Weights of a small transformer language model.
Size: MLP 512 SwiGLU, vocabulary 4096, 2.45M parameters.
Architecture: rotary positions, no biases in attention or MLP, untied embeddings.
Training: a variant of Muon for these matrices, 152M tokens, 4639 steps.
Each number is 128 + 24 x the weight over its row's rms, rounded and kept within 0 to 255. Layers, rows and columns count from 0. Numbers have three digits each. The size before them is the row's rms in percent of the matrix's.

# layer 5 MLP down (transposed), 512x96, rms 0.136, rows 123-166, columns 48-95
094:133105134132083172145146151126103109134078070108061134109137152123098149152146090125133120113124132118119107111151095135136140121173123107105135
099:118122091153097149152154132122123084104120086142138097135154151151078163133110150160153150098124081153114067146095110132116133093141131107078162
100:139141150134146116173149163137172110094138142139124145135133111211128136160110127117122119130144146132139150164126108102142102198111143155142157
098:135145125082107161138161153165131109143111133114196136116119096165147093129172146159097129138127093092142135116160123126155160148165130132135100
102:087132169071145141154135128157085121113125097144112135117130095154109115104137130118116075123125129100145121117115123192080119094133132179102116
095:096117134123110126139087141147150104115111155166097118106171158141147137128154117095175135122129151096137130160145077157078113149158098107117128
101:124153134083150140135124081137123126182099106148095121155152106132138093139110092157173122105145141126119128162164108153147115128173153087148113
103:091151125125103131115106069156104143131163137129114113137119123089144131147127137095126140080121119158105101090128117095120169139106091164147122
097:113104151106127145158113128132128143149112132121129154126139091105159111149112124145142095102130138126099155069152152121157138128103131106111128
091:157129138156149129101129100104105143130152098092153176152130156099089121126104101096148117154126115089098108162128131148140133076132153152106091
098:163152116099144163136107130120137109084128162134089107143126137144130162150134126129081112145154131172109127152141127096151109175155148133096150
102:140163120115120155137131109103085113145190125136159111151149127200136172111108099131121092102102105135194140129155056119124129134120143147134141
103:078153160137120136113127111133117159138155116167172128116152088175121073110111132132113130163127145118098100091156133144116119132065137132123143
096:163099144085119127071147094174175156108128115151085125094129175128104139154119150126099138156125119101125141148139162102156142158147118138150183
106:144137125102092140098098147155117117091118086094143132100092190082140096153116150131105100142067139087155087150078111158118124135163135115127143
101:116123134147132127113128125163138121110123179113136133101115105126156134132105110178171138149133164160168153105117150147150128092131106134126136
101:142145116146119152164169115165082099151130131144107093129107103133108082156128121136147137118104066126126095133124119137134171130117134130114146
105:150122071104105089130104166116130149149115126137159084130101140103142119130096136129119116151136105114092150148153095124127119144153141139101109
104:140130082087129127091094093094121207179149112109119129135117122136118114105137112143139101131150155084113095112176111152116097140134131099114144
110:138175140116087130085156121167108160086172139150170119129132127190106107133159141139114107119125087122159116120163114121119154111105145170133176
098:135143137145116093105081105121113100142154110096133118151140154115139136119123105107123124104142196092114093138136121132110109108117130078119067
093:161132142057109107098096145124160073139114103165126081117106132161185126121120096120097125133112115137140113160130123121166146165172133137133101
100:134098157107117107105110099128143074145166150105095103171130167117121120122112152099113118115125124173147105106104110107129122141160157122151105
108:140152104136113146124141109123105132128133105157141116134149127098121120169138147117116104096116141137161138151134162098111122121162132099095119
093:147153128149142130143102106150089146082164107154115100111129180094148147174137095144098146156148078120135139173130140136091141091112087125130166
096:124105127136154137098136122153101136097130121158098156158140151104153138168131137126073118125140137117121156151158163104166143146121123105147125
094:138128162147159128151112145122140115126106094115155105127111169142135158150117130118104085124114116148122150182104136181130161138116121135073156
089:142168146101096089097126129097153153126124130072181156118147106137122150100157128158100070144129153081120122131060146137133127102079104128138163
103:117122134139131150145115101109091082103116123100114133157112119124136100129115110117083146129122069150111141136121132093126164124098122170133169
102:088114127132123162093117153098120112158114093128144147125145112130124164141074125165144124168130122097127131096090117178108072157125143110116130
103:123125112159147164167122138143145125173111115143151135140151149126109074111153143144116109123092084130113106124042144127125136127179191111115126
099:131160140087152100154109134130145125138121140145103083082141134159103095161156142128149096158158113078131124150079113098108143135138106103052131
091:171122128132147101160145077121145098116162124118099144092091134113078140151126109135152130139149131087156118105146157140150141152112106137138128
097:125109130102149139129141122175146089136111129134120132107138104116116070163154120151113133117132097134110188105152135141105093131135116156130107
099:141100112144164118144124134120161161115130117160119152127087119139134176133144124142131133138128132118103117151169104129141100120146175150105077
094:116106130146175125106112132119163093109174142149122117127145126165160125139101154146122116145193139113132127128098133134109060122124106157118141
101:140139135136122151111123153145105113115117136111125131132133148158123140152093078135134165114140117104083215162120116129152121134119143125164148
112:091109094152127157156097183154102134151146134144138130115138141172136131129128116166151115124126161147112121106096134125114063099102131185142119
092:117143161137128117133171163121130183153135119108145160138121135171147096141159142169174118155127094138135103163121133139129148135124164128136141
101:120159123151146113109127134111120139166158127161109134153155133147093121165133189109146137070118151153137110151155132142160147103128126149103113
097:106111081095079140151143120118108140131131121135174182158121098143140122105153110160122117121114121107121151091134176093143105141152121153109140
098:142180110159128141134076094101127131176128121165147126107127106130165111174123126152120110118134097178105095149123156138147154083111108174135100
098:093132099185107111145101118103102134131137120111141200129145088133126063096153142149118133151131092086082096118133120117149152125145120155160124
103:139159139076116124156133151151084128132121125163083113129134120136115121103108125109174106100131154113109108092139088164138144115099139137109122
# layer 5 MLP gate, 512x96, rms 0.177, rows 124-167, columns 48-95
101:086136104126129120156114101103128145120147119109126125113126146106129130099097128144129149090163124141099134093113100156114136183107103115105100
094:111105129156121104094152106145147109123115167123150085094104089111165135146125133122087103130163112099108129172148132137095122097091106099140186
113:132148098133153137126145131137119097166095128103133142134178118123112115148138153118118118085173141146118104181083125113106132122112137127137139
109:108130098130088115129123129131140135127119113145096112138163170104100163121156130097146128093062112143123125117134120137110146135091149132103156
099:135152092130115122197143128097113091116150096176114140152127115080111112129132133132096171091136129170094147143139128137122099122090172120138111
096:143108131133092103139118086126133141151132091146151119107183123148144122116100120122150093120134141100190106124145091174129176155136120134142119
096:134172146124111120101104117117111138176117125139186128126078108163122105120139153113107090142084124127149154130129164128101121108116112148120122
096:100130164106141162147130154160167130135103103128120113167123143134146100140111125126105130139104168144153137077156166140116125117126100100131170
085:122111124109098110128122104130128108174108079134153108160088132102088117163138137090139136124157117117102118137084138152170111127112127112175122
100:108118120141116111108106080119184111134107123160120169111135137067122110127111149150159151091137122110148138137158141155114144074141061153117139
093:119158152113109136157131126135113119138064132157139180136139139121148133155108159129092112095169098132119169127113131130100145075161132112180143
101:112122150121124168129122127112170092108105089079128103106131137112155146114131160142118139127099145134174141146155165104147134145130169147116101
088:167151130136121115121140114155136143144098113120131185142120120144150129141131106103097102123127142127077139091128070121164170138131124101137132
100:098114130114116123150105130179127123169122136181133118129158113103149077127104158092109117097141186179121134099157161128138124114121120175120190
097:142115129078129113139159159098135157092110099095157108155143145112103172148114132143198155171181071107122116102098123176144162150132125122094141
104:122136180147109168112159108109094108074124152154134132129137119128109091133122155139130140126125086083102114152160097161129139154112130136110183
120:093140186095141170178161096113101132122101127132097128141134163138115124095149139125123122109099142143136114122094181148148135138125108116153120
105:134120140139131114079126167159147109167131115138163126147184115187086140127145160116114158159139134108084143101102117158137109116185141150122094
115:149116166138131140116181136124156156150146135151135113170170140141094107143092110103108126120118128137131142153090117112154140117150161119105121
091:110119152135132128172094156120179122126125045153111139115127173112102130126143118115110124140106130149138137122080100156152084118105164144139155
098:139167098108140119132154105074091092128167090097153139124173176100134124122112134108104162088112130105110109134114078131110101113111153077124114
096:154092100157106144128093099143156140113094125149132199150128149157141143155119126119162082141114107105146135132101125164188140140134144140101117
106:109145128129112101112104136122090174136163105134096148161116148155104081117134118131137130127176117125117109162126061162085144127139171136123136
102:151162091081170107162097132117124168099078134127137115126146159158136154094080155104076143108109105127131110153163115130136150125139115142124164
091:128154149109116142147161118136106126101105138109142135104104170100113115087089128109127132115130144095110132133112144113102138129147114165152117
108:106090158145170122149117124120127124147144134095122130098122104116149093110094201128073131093153160093140127125147074125153152133132102099121140
096:130090085142152126128103112105163160122125137119090122131127127133125136085114152102156151155158148115113084132062122102130130092119096164117079
100:120100137165144139126133134116132171089122143171099141143161135138096123125126090119164073135089172156153073138156112145126141161105085091153166
097:098163108145121158099119083109100131132127124134103148106179135145106131149101128140119063117155137116135122147139089146129146160138116124159123
094:121172146105109107137100136126150117120098129161145140065156153133128128164163133116156077145138170111146074128138123097133154130164155101135112
095:119178129134130156111151156107138106118101108122128171111120112131106151129114142136105110121181113139125105084125111166107129114110108141126171
087:186125140140154129125114138156106101178144102176119121172140162097165145145096128122117148110167146133135091107121151130160134129094120107120120
096:079117149144165158139178126145152121127083146137127173151117109109167134115143122144129135115105126165131127134130123104098118145138101165154057
094:130163080084119108137090131130164142159086145147134129143149100182142094118124113126122128100113148147089157122154142111167156163146160124169102
086:128186110133112119142111117110080128185136102150138119130129097144169164125151134133098103103127121129080109115111115143175148149075141101097128
097:121159154110112100119120107143129124104131126142135089114106167112086138186076117150080127156163165141109152185124103151137131187115116172135140
114:078128115134144148145097138122130123130129142137117108142100122144124103151115115138135114150087182117168122094094134146169133139154104156135132
096:148172096145166125140164114146132138135168100156121151100188104150165115096151133176137102120136107142121129126119109172128125117155145111106147
102:157121116127161112105134178086115145131148118141123110129136086122128108174130129120140132087098173089099142135124125090121147094135112139131114
091:106102158079120119152119094123132115158115112103169194128096119130122136120147136143116133131149123133124159136133075105142145137105127156156144
090:185116117114123143118131141120106110167116121130113089150106164131130099113135102140095101163141115125150140126141105104152086157120087094129191
104:137135123079144139122107140113125074098114117090165094135124131154090135132104084134133085144198179098138131100115113123132093115163128124108141
099:142122174124104167156158117083101108116137120071146123117108153098108168135114091149141115154100124117136097149165090103133149141147151087069086
104:100083138123083129166129139104123138150141136153116140159117143149111112127141152114156087147217109156141169127116117154126122126139115119090122
# layer 5 MLP up, 512x96, rms 0.161, rows 124-167, columns 48-95
097:133103163128122149130164144129126184134111114130138134101136158115133086101124129131129168197123142135106138110158137177102147103127127146130161
098:150088100153167114099129080116148112128127151157131141119110116111189123091148152159165145125165140118127091120170150109160139152163134158138130
103:125153188112095130111108154097170109170101083119127153116115124151169094141125136118112155133152134135111109149111124123154116111106143170116118
102:133139133162105156106094148158164128145164160100119114152111119130134136123082111136120112129143129100104103106111084077161154127124090129114140
094:159116117125121126140129093125101170166107124142129118126143135111091115129088092121143083161153100133126120131152129126134115134115099122139115
102:094101133121127107103127165146147110107110112140135134139118145142100153163119116147158133112121127107124128107132138091162169157157098125142055
096:152146155136129135156138174139161134166153101132140133162133095100105116162102101142111139153127100099117117180146112184088139144108086127102135
097:170133090133135136155151134089134105129124160120125111119132139118158131142195104136133124170126101139161101132101146121105157098135117160111062
091:122103132126110108106132137085188131090092081133098140093145170180124164125160099121126158117137120143134130101139114074096149117165124116149134
097:135132099130137085113111109140155101136148168089097150152122131117154174107118166116135134109108119133159113121114127162150105079138162166125164
098:155139121136109113163133115133150110141107123127153193128116110110135121140137122103125146106161111127187089089151067114121152127091116134130097
102:140165106129158119149120104126096085106164124121136172108116113145123105111095141096139077097113147101146072097109160098129112108146172133135115
095:091182164131123160115127116144095114101112124132160116084129081143134143103129107115115136138090111134134159130097114167172111142131130152118144
101:114140121108079087186088111152156107158140120163147114118157148116133119140112139142195138138141130181120165098164148109148120138131132132131129
100:128116117114146129132110128147126160114143134142119108139101160107158136155113137144149162138119080140122172113112133135167107088135089162143145
099:104123127116180142099131100076163094099133123168112134106096141164157099163108130160161083097125089092122148160126123153119141155152131116142145
106:175146124110123106117155114120085147140107097134168108158119083153128168130123144156135126093121132178152109115128098144132128115124119141102145
097:160133135118145125128061150133084139156136143112156136174144142130154098102143108175110113132107112094097156110147142133151115152165100086095135
111:122129187127118164080161071174143147134169143117139109144151115159135130088085121132114099154111144121130134147127130106129141106127143167169131
098:114110137140186149145178125130133098085103080146126091116104119127142145114148109100154166084126094127127098130125147108099130116127135107135113
085:123114139146154143121117132143205155116121127077119160089112116107114126089114159122180140145078123183118135100127106137143150146129109088124160
097:093128159132143127186136100171145100124119181106119128134100161112154094118092131134117120142085134160171120133132163172120121096127126162168156
103:125132103169137107126167122098165170078126132107150129125121145106135135138095170139165101125089156125138118124130094145067134086109134132158159
088:159126138182147135155162144106157157148142146130116134112113115163120098078094116161116094082121189138103141117133106105139161130144150133133106
099:127116127091118172121141138144129159117138097126113137099171097165141144112113107116098125149116106145124133138147128147076124124122154127160158
098:080165127148071158106152137139109137094174063145124129103107128109131164145120102108108125123173092124150131128100119126143116103178113145130108
086:088146119139128153089148102121117113163148089165110125132089158158106143121154116143156153087129136144147127112107121130151140129181151170128108
103:123127129084082126100173143128132119139182144143150131150117098104059106131098106141158125135131134105161100123146156129106114117099101128138111
101:151127077110158157094131159111148146144095139117094163159113154106157144165140095107086126091119103125142114146144148147109139131128139120141130
106:123077101147157104150153162141159138171100134118165123105140133156124094124160147135091119150130123099137067113097129140119107150147169169114099
099:103109121103131105156144109145140153175130130131174167072061114117102124129175170138102108158124120130131110108132116121146133132097140147098103
093:113117141133115115108174155115084119158159127133149106159103088190137149097135126151108104113121165138131162128124109132116124097145128159111116
107:133133153087144086122181114109127134174101106152102115106130173141126090085126166112157106135124109113121140134111110139125104122185134150116108
103:118137098132133105108122123088165166142123152165123120158118110183133085127128159128138094126112124110146093120135131106163132088145136151061107
090:088123158128139102141107151107162139162109103138126115118132109103168162127125087116111147112125111102141161139151165105137162159139145119149141
101:118124106132104178096093095108118166120135121117144199137100126090145141150142177138091116133136094098174138187084142103141096121102153126113118
108:104128139174123128136186136132148135149136134135099130144120157157126114093128168143100143139116160148136132113070091115121095106094092151142094
092:138146178135162110133151115173136138189122140114118129111146159131140104132131149173118125104136119127127118116133095179122108152155134138109144
102:157110126147085156127132111119120146144119108156110123159134117122093181172139151112144100141093148145119117161131157151189142141104143131103138
095:133143125045114109116132122090101129133079125140190113100149139134110145132111127141117143168119117146072163106148147121122147110120082122122147
097:079132076126155112114157156112115147189101155143135077123110136149131103174135134141114144128134137103115161124126132118103108129136135105121127
104:107117165166165113161078181078113123120103181138142142115102134128151077133142155108136111105126156116144149176120155128129109155111116138106123
097:150149127137104110142113139127137165158128103157113144131107131129142132096124160109116146137161108149091117102112080141147165167135086129140125
098:094160134174112151165131124099145129141168104130128118169114096161161126094150134145151094106137122155140087120143159097107126127111138086129106